python train.py --n_layer=9 --d_model=384 --n_head=6 --n_kv_head=2 --head_dim=64 --d_mlp=768 --vocab_size=2048 --activation="swiglu" --norm="rmsnorm" --norm_place="pre" --norm_eps=1e-05 --positions="learned+rope" --rope_base=10000.0 --rope_fraction=1.0 --qk_norm=false --attn_scale=0.125 --bias="qkv" --tie_embeddings=true --parallel_block=false --extras=["capped logits"] --init="uniform" --init_std_qkv=0.0412 --init_std_o=0.00971 --init_std_up=0.0412 --init_std_down=0.00971 --optimizer="adamw" --lr=0.000629 --beta1=0.9 --beta2=0.99 --weight_decay=0.098 --lr_head=0.00671 --grad_clip=1.0 --warmup_steps=334 --schedule="wsd" --decay_fraction=0.884 --decay_shape="linear" --final_lr_fraction=0.0 --batch_tokens=[16384, 32768, 49152] --seq_len=1024 --doc_mask=true --train_tokens=364600000 --steps=11747 --dataset="wikipedia_en"
Each number is 500 + 50 x the weight over its row's rms, rounded and kept within 0 to 999. Layers, rows and columns count from 0. Numbers have three digits each. The size before them is the row's rms in percent of the matrix's.

# gate: layer 5 MLP gate, 768x384, rms 0.0591, rows 117-140, columns 0-191
# up: layer 5 MLP up, 768x384, rms 0.0598, rows 117-140, columns 0-191
# down: layer 5 MLP down (transposed), 768x384, rms 0.0507, rows 117-140, columns 0-191
gate117 102:535663549477522485494571462507586563532570500455513529426481457516543552456425430473481437504636478480528484562495405508483597474549498475598558461490496449571520504552559538523529475540448574543432579551479521466394513516473528534487420448433557444558487365525448535469495401539541477404510461589466468450474484449476459411547491493419484531457537463584533586515556526471522449415531470516587590502513544541444511482595557489584411528469500438482480493589506421501420496476455531500471515491371508485532436496473541497486574533488491522397504505473486499437478524506428531504
up117 097:451568498466507443557439532462477481495442567497598523485500569506428419523436479486550420425569503469497496499528419449475520469457518468482492478389427512525557494487535540489389514568452542451572497513510578542447443544438570524532522506528614494541377609511493460496517434410503484360472416461498491568574496463512547476476541488492466553513577500477526496414494509486479532479476500574526495477458588439529516450564552532598558506420537501509519505584531493495447507436468405419494459486439450457426550468486442510575614451493530514429513451564379515459495521667521517466
down117 097:450511473451455564529474503522436477493455460448480469396409483496446474528616530491462420520511414530475489563422450423508465467539433539512493474557473494528511424445571624449487545586498496444550543437583472496570444493499472490462603505489502488460424480435579582514508420465511547489578535511407531464492562502573524529638463506489482579370547566518497400511535508438489537508427449504544527501521527593612448521547457558566550525476540491503504511464566551449672510417452527555579484442548456461449462482471489390453475475535508355500471510530512521383486489527562550492
gate118 106:529518512510357538486593500539473480562469484521456619478495410436517506423534486496444578456492590560520554506439518487478555495523574510657552534457516531487478486546538579393477556590439558454488559609451479502549532687517586547507549458445496505493565518458444448498488570416562556548419484508497492535534521483574554440422494569429517462475472535488495526463497488493577486480498525608537555437431467583414548599481493470515501459464560452433542507483468511539476463385576488549433566531559454413490500457407519435523570430385495509533547490530472493471516455402493481561
up118 103:489523401553554536499522414537470465567477577637451421588536486535432517531384534516544508583578505411494453536448550545539458485539481535517498545520576418509550477526433571476488457529487536453555479448496441596489498508605417528498453552461551499556484535473622527545550381570564542557569510443541470512511534509520482450436487479449548483472463534486522414448487468606530479499504569544610507592505516566450392515521538546346531480487433458548478569531478521560468581551487412491505490474408467514451539491512459465468540483495519554479549496507567536485519576485523406519
down118 104:547412518490493469449452490503459486576500496462472536363425494391393453558447568489406493560522482532556485457482446594486456401493501479490538507595487576452552506547428443500540526474553475428489503540482502484529537467511429590435575456533471466585383488464443508456530468534551488551459504514416585429539481609496474439545508448510491609456512497361421530531508516460530493607484566468440394536546534433446564478505515425607445427547427432543560569494543528534486589525453484441437590460511437464481422557496491361508553500414446410445573484442512498493471493445486462551
gate119 094:487542471576504605425560503520442590504486514515570539480465555491580517511453526568496538580521552421497477562445487500599486486497598546476491493415435485474533440525567563552414501541537473569584468572496405553491531500491461375460560468502472584406489505468574538572506470535582587442435535467474485506441532483512440476574412563511531542551506596488578571450488479501432471369523525470576439424556451393419463502523525512478526465499454553585489547549562640532523531533447535529469528545426577521520419527407531491494458488411446524558514565525429514425421572522551479529
up119 094:520539478528483492438539517476545532533488508553449511550552512494511489454502392490463398484487494527488470456631532550490523453432432541469507523465564555542406454510462467438490393490490569499465511569523513565454526583562557454533388391476501471475562481478476576486450488466542417457509510397516582505459530504553562469470426518530480478564483500407431535484544517586453573577472559410534456509466578460541456497487486494464632467512386542391528496546437505490527524465520481527458548549512501453488430459566543412556530518396486523470482485527549565537420461467408514553
down119 095:509385472490488542448498477537494450462490418489384549585560500456507506447493465498503566537518441506461505445368496570531518529494433527479527497429483436514497479488516461524554468448524586487522365417484554533445588552506487504487500536503444577506494481531484575477471452480493464559557555498544506518430614428484486477465487540528576485480540492489511538522448470532456497561468482442470532583483426604536568528470479515456501464441553471509419489473455525577467412458519479545530568472486497581457469595582530530591447442573501522385482412606487567462466497554477551468
gate120 095:484498440537447529623482438471543599455505554458479604523389560430411384539508541502439511447445462565536550466499531562457535510460590497565505447463495467460456575498475542578527577572565579491479443387477504508525469597501415432496580517505563526424478492488534541487515470573504587472488523489590497515542527537517502516547462475561554470469550541559403494476492522520495534519531494426468421514545575490483468499539473462415592524473450489560396536440475518525508545458479459456400487526468526510455423516454538620500418593559370577575494510565532485576451520560490551543
up120 097:559535469492509552461495445560452446454549573404494421446521519412484472509557495472443498409503452507405509542487453559469534478436443524498498483520368512563630521485476526512481439551470478511515584531488528471489428475616472467489546491549448552489488429552438396552540570476483479432473526548528458505441459489403546521492489550479527481449529568478363521572468466417569463550556533488499509469544485606550563493501597504436452424527449469535527452548456565564593511544524516392393509462522469459594517437486517502480412588471396555517518496491520428558464437493496434606
down120 095:528540442481548469583491477458479578523450584538556403509454588571487529572461518547444527546431488517444458500429506555580553559455575501493472430553552474533580453479491481511511568420527523435526512507470479503576528528450497477420523493465539484565435499438484495445453521585559446477485472481553566515493465468534553457474580431486485506475436494491548513566471553528497543520451419550474530495417454432534443506610430411496505398465540549488521454563551619485521443537471466387506394485431558503602481427529523481428501411410419422534535539447546563436474548505602449472
gate121 094:536545532476557487524365471494516546538490534581468522609504435523494533601505447334545370487505576521583492522474529551463498523507524566476553488520445549503523474484443525553521562420506573442564548476519441535483567544499438430491501625483591444498527454577514464447556464574582590478489484400590401443510509511557555435525493513417432545440461537594454489522423427567552415471531525525431477470465528487480510537431588484590458515514453438540484536519476472509452544507432521416480483477522473473439458469511507416464586535547485489518520555567548390472499485544447597512
up121 095:513443517601578448570560560446507514482524464498508574533521524560433538563498539423556426466413465508559548572483453446450479541418490514543480490488490456461573520542488529498533523525522461502517336550434498398549584509483579429485621542499457565526512505502488452509516507430531581540511513517577561446411503512452585609461530554454463442383447540518516571460393439459499510451512581456525459517551457478563553457467476554467589422499416441454495506606499524470443434520521511475428549414472474449539499421547558512529434485487559481438521469622407469399452497521553473535
down121 095:501522554455593532514468486582421513563582485551443462438467530469543499411609468572490529492549456585495464476575579559507585428572552477431534414515483577510489546508516421485556462529566449499486447462538512499475561544459463526472560535482478549522522524490536435474520594555508482385572477483472553540544517505510426512492479450558494451491504583497488481543479534453561475441475493324481416482517507499493608549448518508627562484529395542541519571419509397513478576510497569503467542452496536406542496458501527536570521519500482500605451519512484520472444546409463432473
gate122 107:548471471446515499419503489570437423430516490549473442473487597496452516491457428517445600508497514459422509493512474420465503438466551529540523478555546442511551421455546545471499549458473453476448506523537580484523512536470530444503507446505514539417440583553456410416396386647525589530434420605474489424531503367540455568551467443541525423503560487482523534581440503537488535435471468515539520434462507469416507552494584477449540463463502541561485371546479575533518504466383441535444414416539510472536507522502564538508556523453495545500478572508543471515517508492520554515
up122 102:411454440457453587462477488493453442543526469514499539495529544545493485484426509558506489536466446504494552486508568474656646562479479479580481453448558466466539513528506569537501611381470531438563594537499448448468464643500492372533423698562519411471486557528507375624453431464600537499481495506582439503492452466543424451495564510509519477462524489459521484501478542509505626473522610504408418464543484474518536424542447467574543474479488473563483460521509523511521535495525456429443604469471524482449577486479439508537481531468529578452491507450510552496512502587514543512
down122 103:438507493555454498467387420573501437490532505404458476440441511390506569469491626476534411464460439517415438519555514485445504526514447378569409496428464435422489528504490557566626416459446487513541564510541518477383471514458478515474547544474475461551521429506507553510451496548455468571537503557624587499459490528486435482529452483531531441394542510570446508531478428529485524546470591581519506498534610439388467534438517581548501487513477568461573548477480432474500523537467462612462473582521445478414575493513485479460525490526535323448571495616496567432450567446515453504
gate123 104:516518511528445510424506466492560442509477548587526576442618564528557483519530489539542407552486418555539546499505459478517479575546463487489548460493494476439532564440516501450520457636438562513490525558514522576444575447470561518534464593552571448649449480430531532487468435478523479503397577555491453496373500509569473483512512524571483516445641487499408424540444468548525496363542544520565406524465520539528459455488520499500513463464530529458503457524616471519449500512565546482459499454429561462539430554465546554528573446454437554486452431519476551462434506483483599570
up123 103:467486436400558467541531523473586507480492420464478544478390522507539553432544501497509418452511527629449487560524532531533520392491540516475490477491489479568399509545583457416391524441469454422538446476531509556502472467508492477479481493526443453562479534611537424575502533496515597546554464541525511568517467431475453502526534540530494539545480483586457579508579428521517571573513537463506645535479446479450580547440505558479529574500542464505516604473522504493474559443549441511444537428551570428459517514567515576451561542574485370438470439493540451583483519498432475442
down123 101:478474513543503490609494562571510459445446566553636553472416471463554524446487492422504519417495517491543475495487467467458503558430491446533472554521477479525418527481474445453525558457434489519477569479497517461582468541441489507535533393473565496513527516382534457517577475380495458555442485495416413526403466509471521546485462533435522636422544532457409495613467512447514466431534474581423461579539622431550422421585554457506524487489529405348479492452565537428442502502438504511388519499498512574491600492451525550542513509532518505525403426436484532529522425490397515547
gate124 101:481508556498595558557481440470527417410540612543535492476521438429456460546515568448496387549492549518416555497440494546491472530531526424451465497565548484534438523493440466501499625507433412455441452495449421455496413474568554532425434577534562509568470497433484496469492476412458580486466539492486531472466514457482498508550491521551448444539564536472494541496543358490564484511466528541419514479490504524473582514427506465508460518462475508504556506491529534553512523457488445468538479508527513464580411495424628448498560546404502521476503452546483481513483480505416520478
up124 105:492536429516541539553533574503465538470550509563489445486440469492562511535400576445368424521496525458481549467480491477593425464488503470485494604528483491470477451564495387542490568425528467614526470460446550516493538511503538441505529543557535495405505621524531479517451492503550474493530410438607550460548538484481500552529471407476500444550551469537481573539596551469481547468588475481416547488422514455478493467592515475488540606507486440462383503568456523505542501473441535514531445550552455452509454438554553515441585507437566478501456497532469448575481474547608572420
down124 105:417508455551491433358530523505532520512509496578484542513512539433447628499541565532431478459492502528445516494427472512531491522491578499469547474436586413531490398507415496428550397466534489508540512526514553416507447565457507570574496369627555522549501460440490446470448507563526469501459471516531471509473472486540479522400527417396519410499535649431545503541525556521483423505554539559440533519522456426488490520571506580468619555507467454497532537431502449460475428489473572478497591444462439564531546532558532516550490442512468492424462533526509492429453455515557517552
gate125 107:450530352475601500428501528523494467481530532566483493507553536420520493528493551469589522477516471478468515520485474543504494507492517475513496528536520531693442521528545440482516562538457543464446585523545377518489497532491453499550320533463528484469534468491514482487429469576583508515439530501464478501437524545563481448537469599513554515359507496496436552491499464569647471517462452466480570523534519503432474475424509574632538526518503529548524536482497578502503584543486520541525467473492594460576551503555573527479602507479580476506488593519583422536521440372433404535
up125 102:577575462526491477458552453462503498518484545527503472534473461541447502491484547463470514484541592438524555598549515496496430502405530467490497372582504494532453449471553437457465397571512594575556648562476520494469519519562506445509487457474497518592483571540442379467450436578555512570481465439396469471498550464446507519498467535582456488448403435432485510518531452519527509487464478512579379528443498429620558489532529533531530495537457533551471618587437594421515571573494547594477442447608499523456564502534511541453387477526457501504493619514526505410518427478512480601
down125 102:438508517483442451496567468464542496572547426492557535482428554486509571450532474549449522525503552435552420438445392460516545490538465465535585595454432478488480452537416504513527535541574399554521440431474495436543503480504498523447500503428460526470431486531435505496445429438472611465563538481535487503562392470566504461442432489483549457402429565495464500445488437497436581490489497492414550509418530537489449479573606474452516477450536524453490541520437446392514511437495456529544484507435552457554467462574594374474560431526489418407459488466539504416519439582512577496
gate126 102:584517401544479516492486549539530532495498571537495446433492488496521550528528490537604463512533487504570568500481506430529530468538501533512511471480507509592614537409447518499364474482604553439579539475444449520472546550439539474535469474570603535501499528563502472479514504454518561447468464518427462510524521557472436530472525444520487519475510490523448542493500511549472446533573396473536605462514537489472617460516564508576499546420455554466545399588481515540492373557537493397486511444513431492499495410479477410488454453499576436474512463531415441486485496500369445510
up126 099:519521507454453443513515511607507471494503616504426499476530455461557463558500449563423590542526528457488557505452468522498562436551577507520488464492561488458430446500504535376541462478465523529445531457472564469450496585599520552504553546515534587532541518469496557447459522497548488446484533530475405424506468512422532450626513484466463496556525514457427499461490570558566535492600489628417427465514514551545548543500455506585505481457530470639382475527490592509555418485485508528480516610415586437481430638471487521596501588446544521521412468401469551457490518469494442590
down126 100:488522538439614480514486539586494478507482508516443537527580501509494493498522467587507452570522626500546535463576457457521471572433513560486483529421553571384562474512468557589433515532541458469568456599501544460467420452489436523503511514422478488514489524504538538539549613497521506559400566506540510454440462485543514552508502447521475450457568482490562466541422547468522496429427511518595488460494550513518569461593412518493427580503430470479497447511513509537439374497424531396518482503526531471513520416369584539518391450525379479487537535442437423513438486516511481546
gate127 103:563574537437556485464474533480475428499494564550468571512495418477469457481502440445559399563460497564439456567430461478485502510441487539521410493535448522514462441501508470441460595405528536457508574504549479511460501507521377500504461509395456531455435489537553437566448512494547513447440532476463484565472456497415508464496415459443548519424492465471561512499444512557564478527451577518538522598474657566474479444480516506528564466485509475538498559539538545512499497553490516454497439493536572425574477466569463517393510472548482498376536560448550540532502503544443509469
up127 103:478459577398519477563500456587481384479444513566590454587550532439476552528448493539466559568474483504602475505479616439461470546501522507510502477502573390363445532459505577493529587515503373487504542474522374575496591554540436505535536537594489437498437453503505467449483452442433528561568497609560489520455520452519423421456494463491528437429530522544476446503511578526533415464448554442430531494459436517510430548480547553544451493460449479519519492479466541468529468553545478503505510510426466486420493528490530434448515584466498481407477537455593514575601527524575415600
down127 101:562403486490441564520497450403407527514488540501502502561540487397473504473515560376504550575549532458508477514566505482532606495458443448571495520432583551467556516390490554510514477509504451558539489446460532395538551527494504412564438609580468488448365451488462530499572507459446453461459498485450507404434413516504536505508633473529497466479449476481567486526507465534623516477424555466558576432429484460547573559416488506484463513486473495455516457494469527438529496499468457425495474478541482447524581489475472516510490471493432450536535470551520551506506467563540501553
gate128 103:432553480512364461573565498588452465524474500516576592524491463540516505526455446481479462424479499538402513449454458507494537608500482459543450449481430562516451478526521534477522567552511438452570421456440524520481464526505392509516362554487482511559487503507551443455496560485528570515447548458534542530451502514525417552536515584468543484516481569515483445473443534498509525449563402451595446446579489571490594477476443576484567504475539481556457526583423505501488484511534505522536507557586450438468471452513558546519504523478497566563407513500550446419562562430442552484
up128 100:496528524526561574504501535507569542457632433571542482490430444444474563467533452540479492545507511531401430502570501529397416534394465442491554417563548564481502521508443405515480529418499472521451467625532478485475523466545532504547453404434465517502444447488512530448497487466462496499433492573526536495507521484422453521544501535576375507457527434557515598485552461584455428452470584557439508536550485545602564471620508398557514470552503478473562488534559460410511432472458443471476477448473559490509578521542473522457480567525564470461450482453542560488533500400505418573
down128 101:574474524489454521546543468606391507466564539500541482519443471399543526518558451545411442503525443532485500497452553595537446554445506427421527463429442522562542655504491445525533590481505477502584573575570434479514526435520529538447483493502477491486486416515444484435443444430580456468581480559417513481467495506524540590484404513494515547497519528512581496420475498383484489492575543500527412509501487527503539478400462471526599637518568462536531511503510457517447501498400513609447483481551482514513497526497606578426561496524516430581431522426587504440492356465447522530
gate129 099:525507523621461457439440506503467468560501562528477580534538593465521495578473473526534543474473434458534493526551467445535463493574494547445473552450472436467471507486501473558479487516504470474528477511543495444523437527515463517565446415515524546525397392647476525467502546502451552502461485584467521531411595379528405515478558562473360493441561495424525454527511524502526466489418497505436536515480444538483410534489482456469503522573506522557492474446410502454511449603512512492467441582565614474501525571515557584447608416498587531441600564572510512510588482522546548564
up129 100:409532478524569523577582502525455486423460440492496510483447592535551496605497514527493492587515519502415491435488489488538562584475511515513461503604444500529503430600530562469500534476448449579484488533500547540554510437506493515517503525429441463455498496470514471508482496478530445535536485555591410466566567492469483481459517511510511593515465512535404465398476543538421467494495519556491493595434552503471578399625592463433558544467469506504467548537562580464458454477473480456504559476461492468534567530473463476528444483565477417504584413398558517541479513464439403504
down129 100:509450515457465578602473490407531586511431457598476464512381513484482541490428447555522418510579472520524519406459470547464493539451548490533477528579538503555522430533468578469460503566513489472609500497438476443554574476503471591462481471491475606552493483557510584555504523556491509575463560448511495484476455547581476452473468618495507427524515467570514571476523461454522533471473473526429506553512455449468530517473519507440446481506587594427548533574432510484470509516569535529511586457490496578425496594525553487578540556512541459474482477506445474467510509570472532538
gate130 098:547514520636458537490504502561488422437494499486434563516497481514494429438541476473553465572397493400539511546475501463528487502465484596487494560512452443418470496597481578476482523445530528500521508497444521502466436585470545488424395608494458583526384450437594486584505418516548526541423604537563400510493556518543525488432565533464474476422395489472464568481447415586481428574492511527485445569467614536441498530467469404503471528580519440470466527398510493505514445468502505593539510495488526514529522466507511529522451556508495579531474485485503437453570498480485462482
up130 101:575547479520483586477444489550509565542466450570464510574502546488521490572519457490490434479514438556465495456527577372448462486496488550526422497448547479559528526457507433521418457512414564471447513521508431533518563508538474527496396532491434504503519460536568476467533469468546553484455531582510520442540513519407484551535499534456559538521465442619463511504432491555491505491396437567475537478523476513444516430455426436520455538446542450486439472548577398578530494588489534575480454534586545525553498406502448543437568514488600440559455497553434527471480546520432477447
down130 100:534529527507432414439533505453500503394540513582504479479500538580513514439486497497548534479430461544525508533418602470409446461520569428560486473554463574493491587519389520512501463499512584494464546494553478431496484507524484451519499482532468445559532453488407616503579466439573584491573479502462530534559466492431462549528532413503549592585453494460410481405478604514494469555548481504506500546546503491558514526451490563534438545421499528659535480484479574512447519500457510535556490525511490434459557519553515473502463416592517517518542426529487519558495460497520509455
gate131 099:488425470590444521558594505535437503433435412543524563525461444499554534500519488435537517482423578495553548477515527552433554579504450427512444443413440441484571429465548465469454484540501423461522571426470470500511408510442543491511508506550548509554525478479511535477531453468487424563418609596511532541541521562510512564457552451465505553541532458585564553516405427502524565418508436511463458543555521562462425552452491571516535519515589543509492500463462532514481485505587497540457504582492493575570369496474441489537605577506527525540518483466547469521491594520500541515
up131 102:611493487505498475547489507453453469538539561449524510583502472437517450463424519478497500605507469507485434503431427554495430485584477485583505476471491515531460560577602466411499511533474508454578494486522551461417479551436508485510497381408525489534484477489412525532431516507504548451489521559458558523646469515505555466432461597476547517449578501525561500556512453472486480444566531506388540546506449494459497479532514456401485447502529510529591446492570616517554494561529521537543509463549591424418439426523560471474545568565436473440543432526483607577442401542458492544
down131 100:521521495414556481501568541521521497499403457516499500577500507607511532523535518478520558466420513497526459533484522448438560513540553519492441482506464487522532476508535492481451457559535482475500427479545543622418465498520476458473538458524485521581405539498494483526522504483463462399456498574522481540524480469542559571482521577515523484499502429505530398611521510518523475502540579540547474502620458473503440455488421479511459445505517420394534435582551548443582524425535490513528502467526536478503547424484431484465511545465429567563526385478461525548465432519532455512
gate132 104:444536419504506557546543451535581409452535510606459568551524467501577461583484537520500565559431559525525487517443427484484477439472434488482508494472493496522478469510513478458438460556523436524528568490510471527486515534487636526594492537570539517462488508473438545541528569573524481468397513503475506468518501442550497529507574380424459569510525577482492592466531505585410580502532574445481557406398537539538566581470449504431497631512528437494483511517527528614553576446471570475529496496566444450533532517452496417449510525415422589610501508552454546489415492439549522546
up132 103:448522459503550621552567500373379393391467525556504491492508447449460536547503501482567575527622543466583639531514524444520563475443494509515522553510521429512496403519475493459422517498465476472507553457502487540467565448577492429538521398478521472495553595468537442507486506481514462412500444497448592611521514481449479535490519513453477538433473542500507525563524496576513421492559469533517524491529575473464504615538515462521534524541480537403526432588471499461501430560537619504507433507543458528498572500535453558476538539542466403466498615464590475498514617588589430433
down132 101:476496495469456539430518588534514528464427490504461497538553459518538483480476572464442407550633464561497486437588525520494430547506565500470566468444497576410522495550457513549466568521531609476458468517459469547533480449409548521541494429387487456445486403519467483451494430482565505495573433535530455526550511503464459564466611565531485520407425499621446497408539571555523511420484455563371496517486446515493594492539498519504490512455539543574553435521474493548543490515567442607465527529535434520401505496523513441517513535505541541544487577474462440478492615512568454454
gate133 101:491526505577598501513471463540463486406574506552458528534541558506575553505512444480448462474413372510504491465571533538497525509513462515464461519434573483430437546494515484484421505499508512456596552474488454528562538473469440515460328532539567480578554465526514604466465452507490447480438499526497515587493506414443383508527528547524592500592480461503516487498506448462433473520404497527462514535417585529524433477423517455473484524507444591552558527556444516546527596492469457466426446520352419462525406424426502442570494417520431487526504521463427477412420476465513602461
up133 100:545539488517509479506480527529439528486512517407448546504533482531519502452504496477486570561545486497472481486537464553437520467421540487507472536513499549505505496542555512427497502387579565462496510399472542428545540438497484459490436506471512508519503571522569583389428549533429568486449499552541529549546517485472535473519559499520466464605437487562537591438428529421492464507461492485546406463476470544526525476380551476492487519544386503515478553489467544634434566466380498527523412620506513526392546485363487428497639448503452646581485553441488487438521484469533496460
down133 101:463418500529551525494494502446497517512443470510496489540526473480476384536497433502543599517545487586459482560287541589432524517437573530529494561528562460428531441507455541445496530467498433503515498445509455438525447509455437577609534540456460542440543438585624431426584499516475416592480539457542565578541487487565493489503420535567566501458588528432450508532439514518467499497504532595442475507444533458580522576535487499463499547574570475579495489457466468572507442567568502491392444414503571569649459493498475510476467495556542451439473487535515529531482479573516400503
gate134 101:475446495461436529516565598446484473498410586439518513514378517550524437508503392386458505526535423552566492512531573413566499459457506546667510464529436503505543470495509539530402475387480491391571613477555484552508437500482503498511517551508489537558540619603458508484539457505527466461516613549428460521492487519430533450439474508421443547436439501550592643521529432489557421436520446532502478497427484480478460520558459447506460480481537499440552574526508560498484492566497521555467595466488496563518512472511437552497573544514507579538475467525529526520457476456519464528
up134 100:496478559444568465509507493427459502559562462549521539451585565571494447485433518477448486443519479566493451474540367447407568505456397467472496563437553534536517579484508397503494480482562520507439482448497424445542442559605492466580447436497525492575483541481477622431462459419515486565574468465558595558446460521593533472460551381527421525583512450465493468503565515523478392517597502435512429424491462586583516496493451486550497564455506523512537467495547439491436545414476430505441512587538559561481498508528443494526604451526465409506615516492423504487486542562511595545
down134 100:441478460545468460489546490533491506548524527549561437538561512509516496556510530513529446474533572372478524503434466455516497402523494448498492445443499468459517482432465497484598451521526526511473502467451466420563510514569484609454549521481525540455436526503486560530511585510516622419527444507429470478506499514530565465525493403523537488583520547465503430439504514480538617537514457565587523431470501368453491469437465508510584544481479477495619451486563531455476469528494475457475501456538484548613500558540406492516468483516639567499462593570549487470501491462448466511
gate135 102:539465520489455504508544491561441461415522479452430492482618450420506497565436545550487561520515511617543489408490506564514524423550472494475464503408420478502464461463517543464496450411423513579511523550541450535578501510510444500533444461441532480446512527459429538406549528600582546391472523468534477430515524492500504512461545539559467517491476429449458474568472507498532414518553571603487514496516469447469528440569428453387555511561535543436541498478492502555494495407452487451525574516470477547457527516513609489471548561498498424527503441462405552530457470532404519429
up135 103:480467440501532504616638511524464507432562491487589471519496526504379547494493514526454455515568463563537627479489437536470469463444438474586550452583459509493507407441524488500472509510439451443537531586528486425457461522499511465558480456494469467566496477484443527502340505447527548543477521525486561517540464469555461462455571403526527515529470426492494482562422525519434506549580467436484425549510494503433564573527532561545538635522475569490492495394489524539613469477560455477482573475414496536469515549415599487557600562581513490523506498504452517516554571480560501494
down135 103:518503474488499466425396490475521529547511609435499423560580403442559544431441568414422528538559470541545522560523493486409534590516550460493511485376581382547481561392462503503589580422458483453483537524408509521481531489478509516432553606515521547480502525487466664499548502522466535574511553498505486436488538432623519580459549515472498390527401480447518451494539561450535444517512496605464545456518447506568468505501441541515475494561541505555511479473559572515554418519533518504463529581587562401593486450549543546455489508608482452569537465472479575421490473607503428440
gate136 108:407495467477393438411528487558521478611512536511436474451388554394479542441445406581456511448458428476497465506427443437505559488514541508516537523486423488482489548483552459475387567488493567466418587444517541549489490503539402486500498545470561422528537443516400463380432506480564583503503568523488498431473473469503534524454534543465570437571548467582503431557507524578396507377474479517585503468497404501551532461517575426557503471458474538571475475575564449549455473506541482439520507443558475465456520453460639523565403559472544546469434511495470477525456574475507503488
up136 103:528529541537529473466397467426466377481508442495516504479541534539544409449561546500497454528437515466526477409519556513478461537471550547437459509476580613478629482504454498489355512533505510584501413491446465475510497506451494446534498518473528454487519507457458592402551454502522577523481501472475505524516474484576442521484491508452463493478485409464409512460474581510530482441592459456501469489459481551505467523425517423418476504497494584536553584405536438523508478448473424542496595517567529503545537393472543434512414445425458520478386559456506416503501531455468565383
down136 104:547512495467544450514551446575543514609551483528526542594449456467526470468444552500534515547526542469513484438388489521688547540507502533524455476406512524570530491464430475504465534479581442606522436570469449510500492565429592485460502503485497484491541370587442448590553514510494485570393450529499502505519515507498519552443548527487578476394540394446438538534559569509413629496519470581495419477567431463382446533541525517485419471548563510499514572480520470470507502392519594527568523518488522501444505520451501553529480571498485510548515441465492481579517514466497561540
gate137 090:525466418502530451506512612418553513510531445461491434500483554494501492444506463404612538540552456451475495447528507513453493524445484538442429594497490470465510492447478388424540502454461494474513508463591438498558498497570454452503449517468504599422410444483400520509405515515488493551502504504438484458451501495467489486531499579563570488569487531509462624501436477562469522464510430525524519407429480527447526506512476501584552559406650541438528508490411513480491464517480579551533539578525499462415415489477492495495444507457451420479533454501535505602466521421533526474
up137 096:512409479513360573634516474443388410528524495457461509584521439432456488507549558504501442497560555463515531502353592527547369548447513534427497527512422491535511511534515512477500468479448493477497521588493510465541480529496515608549468596548491559493499447461446517451515600508475451415410577560511568412567481526463450456507475565583508438444544444542526546555563537498494513576504519466526579456521509566511601528494520478570479509454534534520442439604457527393504476458523567509490453508457482529516523503483449481508476462389487472500535516459478529495561486545489394496
down137 096:514451508488516486591442501560514426469492497414493441442417516454446550518496532488628476498600610436541559511432529513497482480521535526589578554550551454426619436461494405501556524433389481506536435518529422592437471459508597494384461470413502531468492508447528547546439443428529475519376439460536461516413426468512381469436514572397562447488506580529469463393437506489517444340541581359468464535480556511525471548524509485586454458565557461384523559469489459565489489452521560450628571423466496528540536522483491547585483538578467512457472515522476549516564554531605480498
gate138 092:515492511451430442521525448618539510538579564476516513484417501452507539424601515567518471441477414510544490473424388537561499494483562520560520546518423482563391469545501531454543540480495534475512573550490522531524493547444416529494468453483499473543442463575623556494548527504454481580469512568388406477408461540494535461417517464491577455436576483518478489513542540433546487569556462567492515439497505454534512585527518507537439439552540497576464537529455561499536613495535530565518532455522395508538438428438597486524442537575487594489592532473454462443494496536423488499
up138 093:403532538514484495444515528521460412497467456561453475554552485499632463594573514461487467570481600530453539503522522505434477560583391410346552386497497486430505497485528522405500504492425466491510526440507500510484509489445539445478425528494435512468515514476501513562557463444444523474523471548504491515590465512453509556474531590431480500548402468453543578400546450429460500476530450486515523522478581463504574440494453568591468515588532493563545417471601444488441453487452488547502495502505492491555476539476430606481501578465431408464447428452438486379431474458544586493
down138 094:471597532470514500515540462516573535538516464471443557412497453445484507553473526369508405466457569518538445565464513453548509526487524479524557481402409520411468501529516540432547483482443470553511544476551548486560510558598552574441524481540515555413492569469305429487433557497497528510360541536541569554420535485447379565432515526505488434568537435482456482560436494412455534555518483488531447421526544490405479426398518508558520458476486501444512430546512432512487539460446502519552573582505498436478477554468447437492463469459433495525547500522450508529434545530542502544
gate139 081:574575483525456471498451525489477562495498466482468440491549570459438555458513490473507502437449612486523501551529494482471498463493467474552595437546474466455475453477496494562496460551608460339501513485442465462496547507477521494508530436515485537448461447413491516490459475545580442430464494545439522432472512513498490428488477463561453439469515352504522511517403403495496442542529433597450481465444570483437533429504525483561419429427478555495505471535476537412508415532497561510481488541564515395412588494486487534434448540485482604569482538396454535482574546493538413418
up139 089:591518499553563520497508473543561513447484486522520502543473466460511581496539589494545450498485569475483475487471492600476448459424403509497540403514408543548504433446469517470549538594514464500504506520489503527563513439527524364575483458435428513563553424570561543415608585559585555447490514422535522505372520450419459457491474506507509540501557457607433405457405495537559513583526557454573454574449504502433531522506522474480532442461581572403490522460447537508576527500556483469559441489433513490476447545474568528546477513545414496612445562553584498472512512528553538405
down139 090:556516508447454500530464562540530537546499533473472446415529544515442498477551521458598476583483504555446423492575492488439507385527467605528451565489479534465485454554489445534524491526547459484471568502546411509554575544482503481582504467505454557527534494497574411533424465547536511536522468529506496483519447507541583553564502491470490499478500455471467524578440543508412440562524585553445548478471512575508510388523540634552530490419429475586523478585585527464536472522476519486508438508507491448497587437527411471502432460504511520444409539539472556492516501534454486483
gate140 107:511564462501558397524502528442468443484444508497504478556510597475445588474478505464387436459573513447342481480462334452496493505524501571536575513449413569411486503576448490561491515507465483480558632451574553498500513465514573404511500482478529436480550515492405510470571500509481607490390544546443536491509448401436512458501512487497491509547522371447467526491460497550440509403499477532488567465385561504472484544508566424500510587467434539455625515496518497478548487477545531396492586489507422485574589403452634498564470553518457477409519520547551549447508534459536585513
up140 108:526518527525504403492524524481553563502455398459461463589399461486417475574482443455548554494555561447463444583539463562546512541460436429555512519558502502511483413520494532554556459508539532509553474451462480558407435611515555517522538402397454520443574511427523581483533509526512419529528430474488590504460523441436458492455423482517544403589449553456451493429529512506546450498531582473460449576478494509438479451450533527558495447646547580447539597528477398448513423427524500527452501447502434538544536428407505544578553505513512582514456526526532493520456544527501490496
down140 107:502472474529475452711467522461431534542527458493495510555551549524575513537509489577417429407428651499508560546575581553463489552553476472520542513459568533433438509425508425497477467568524533404403466478504512569543475571495562515548417335551513478490614512562545426534425517501461503443438467518502486448524504518475464449515438499471617477489501469546457591442519540554430422480552516499451477478481507506436457550507605536534559595512554505502511516569524549563518480496449491448521464506436503545481492536500517494480473538509507523430476574538468435475470570496584470546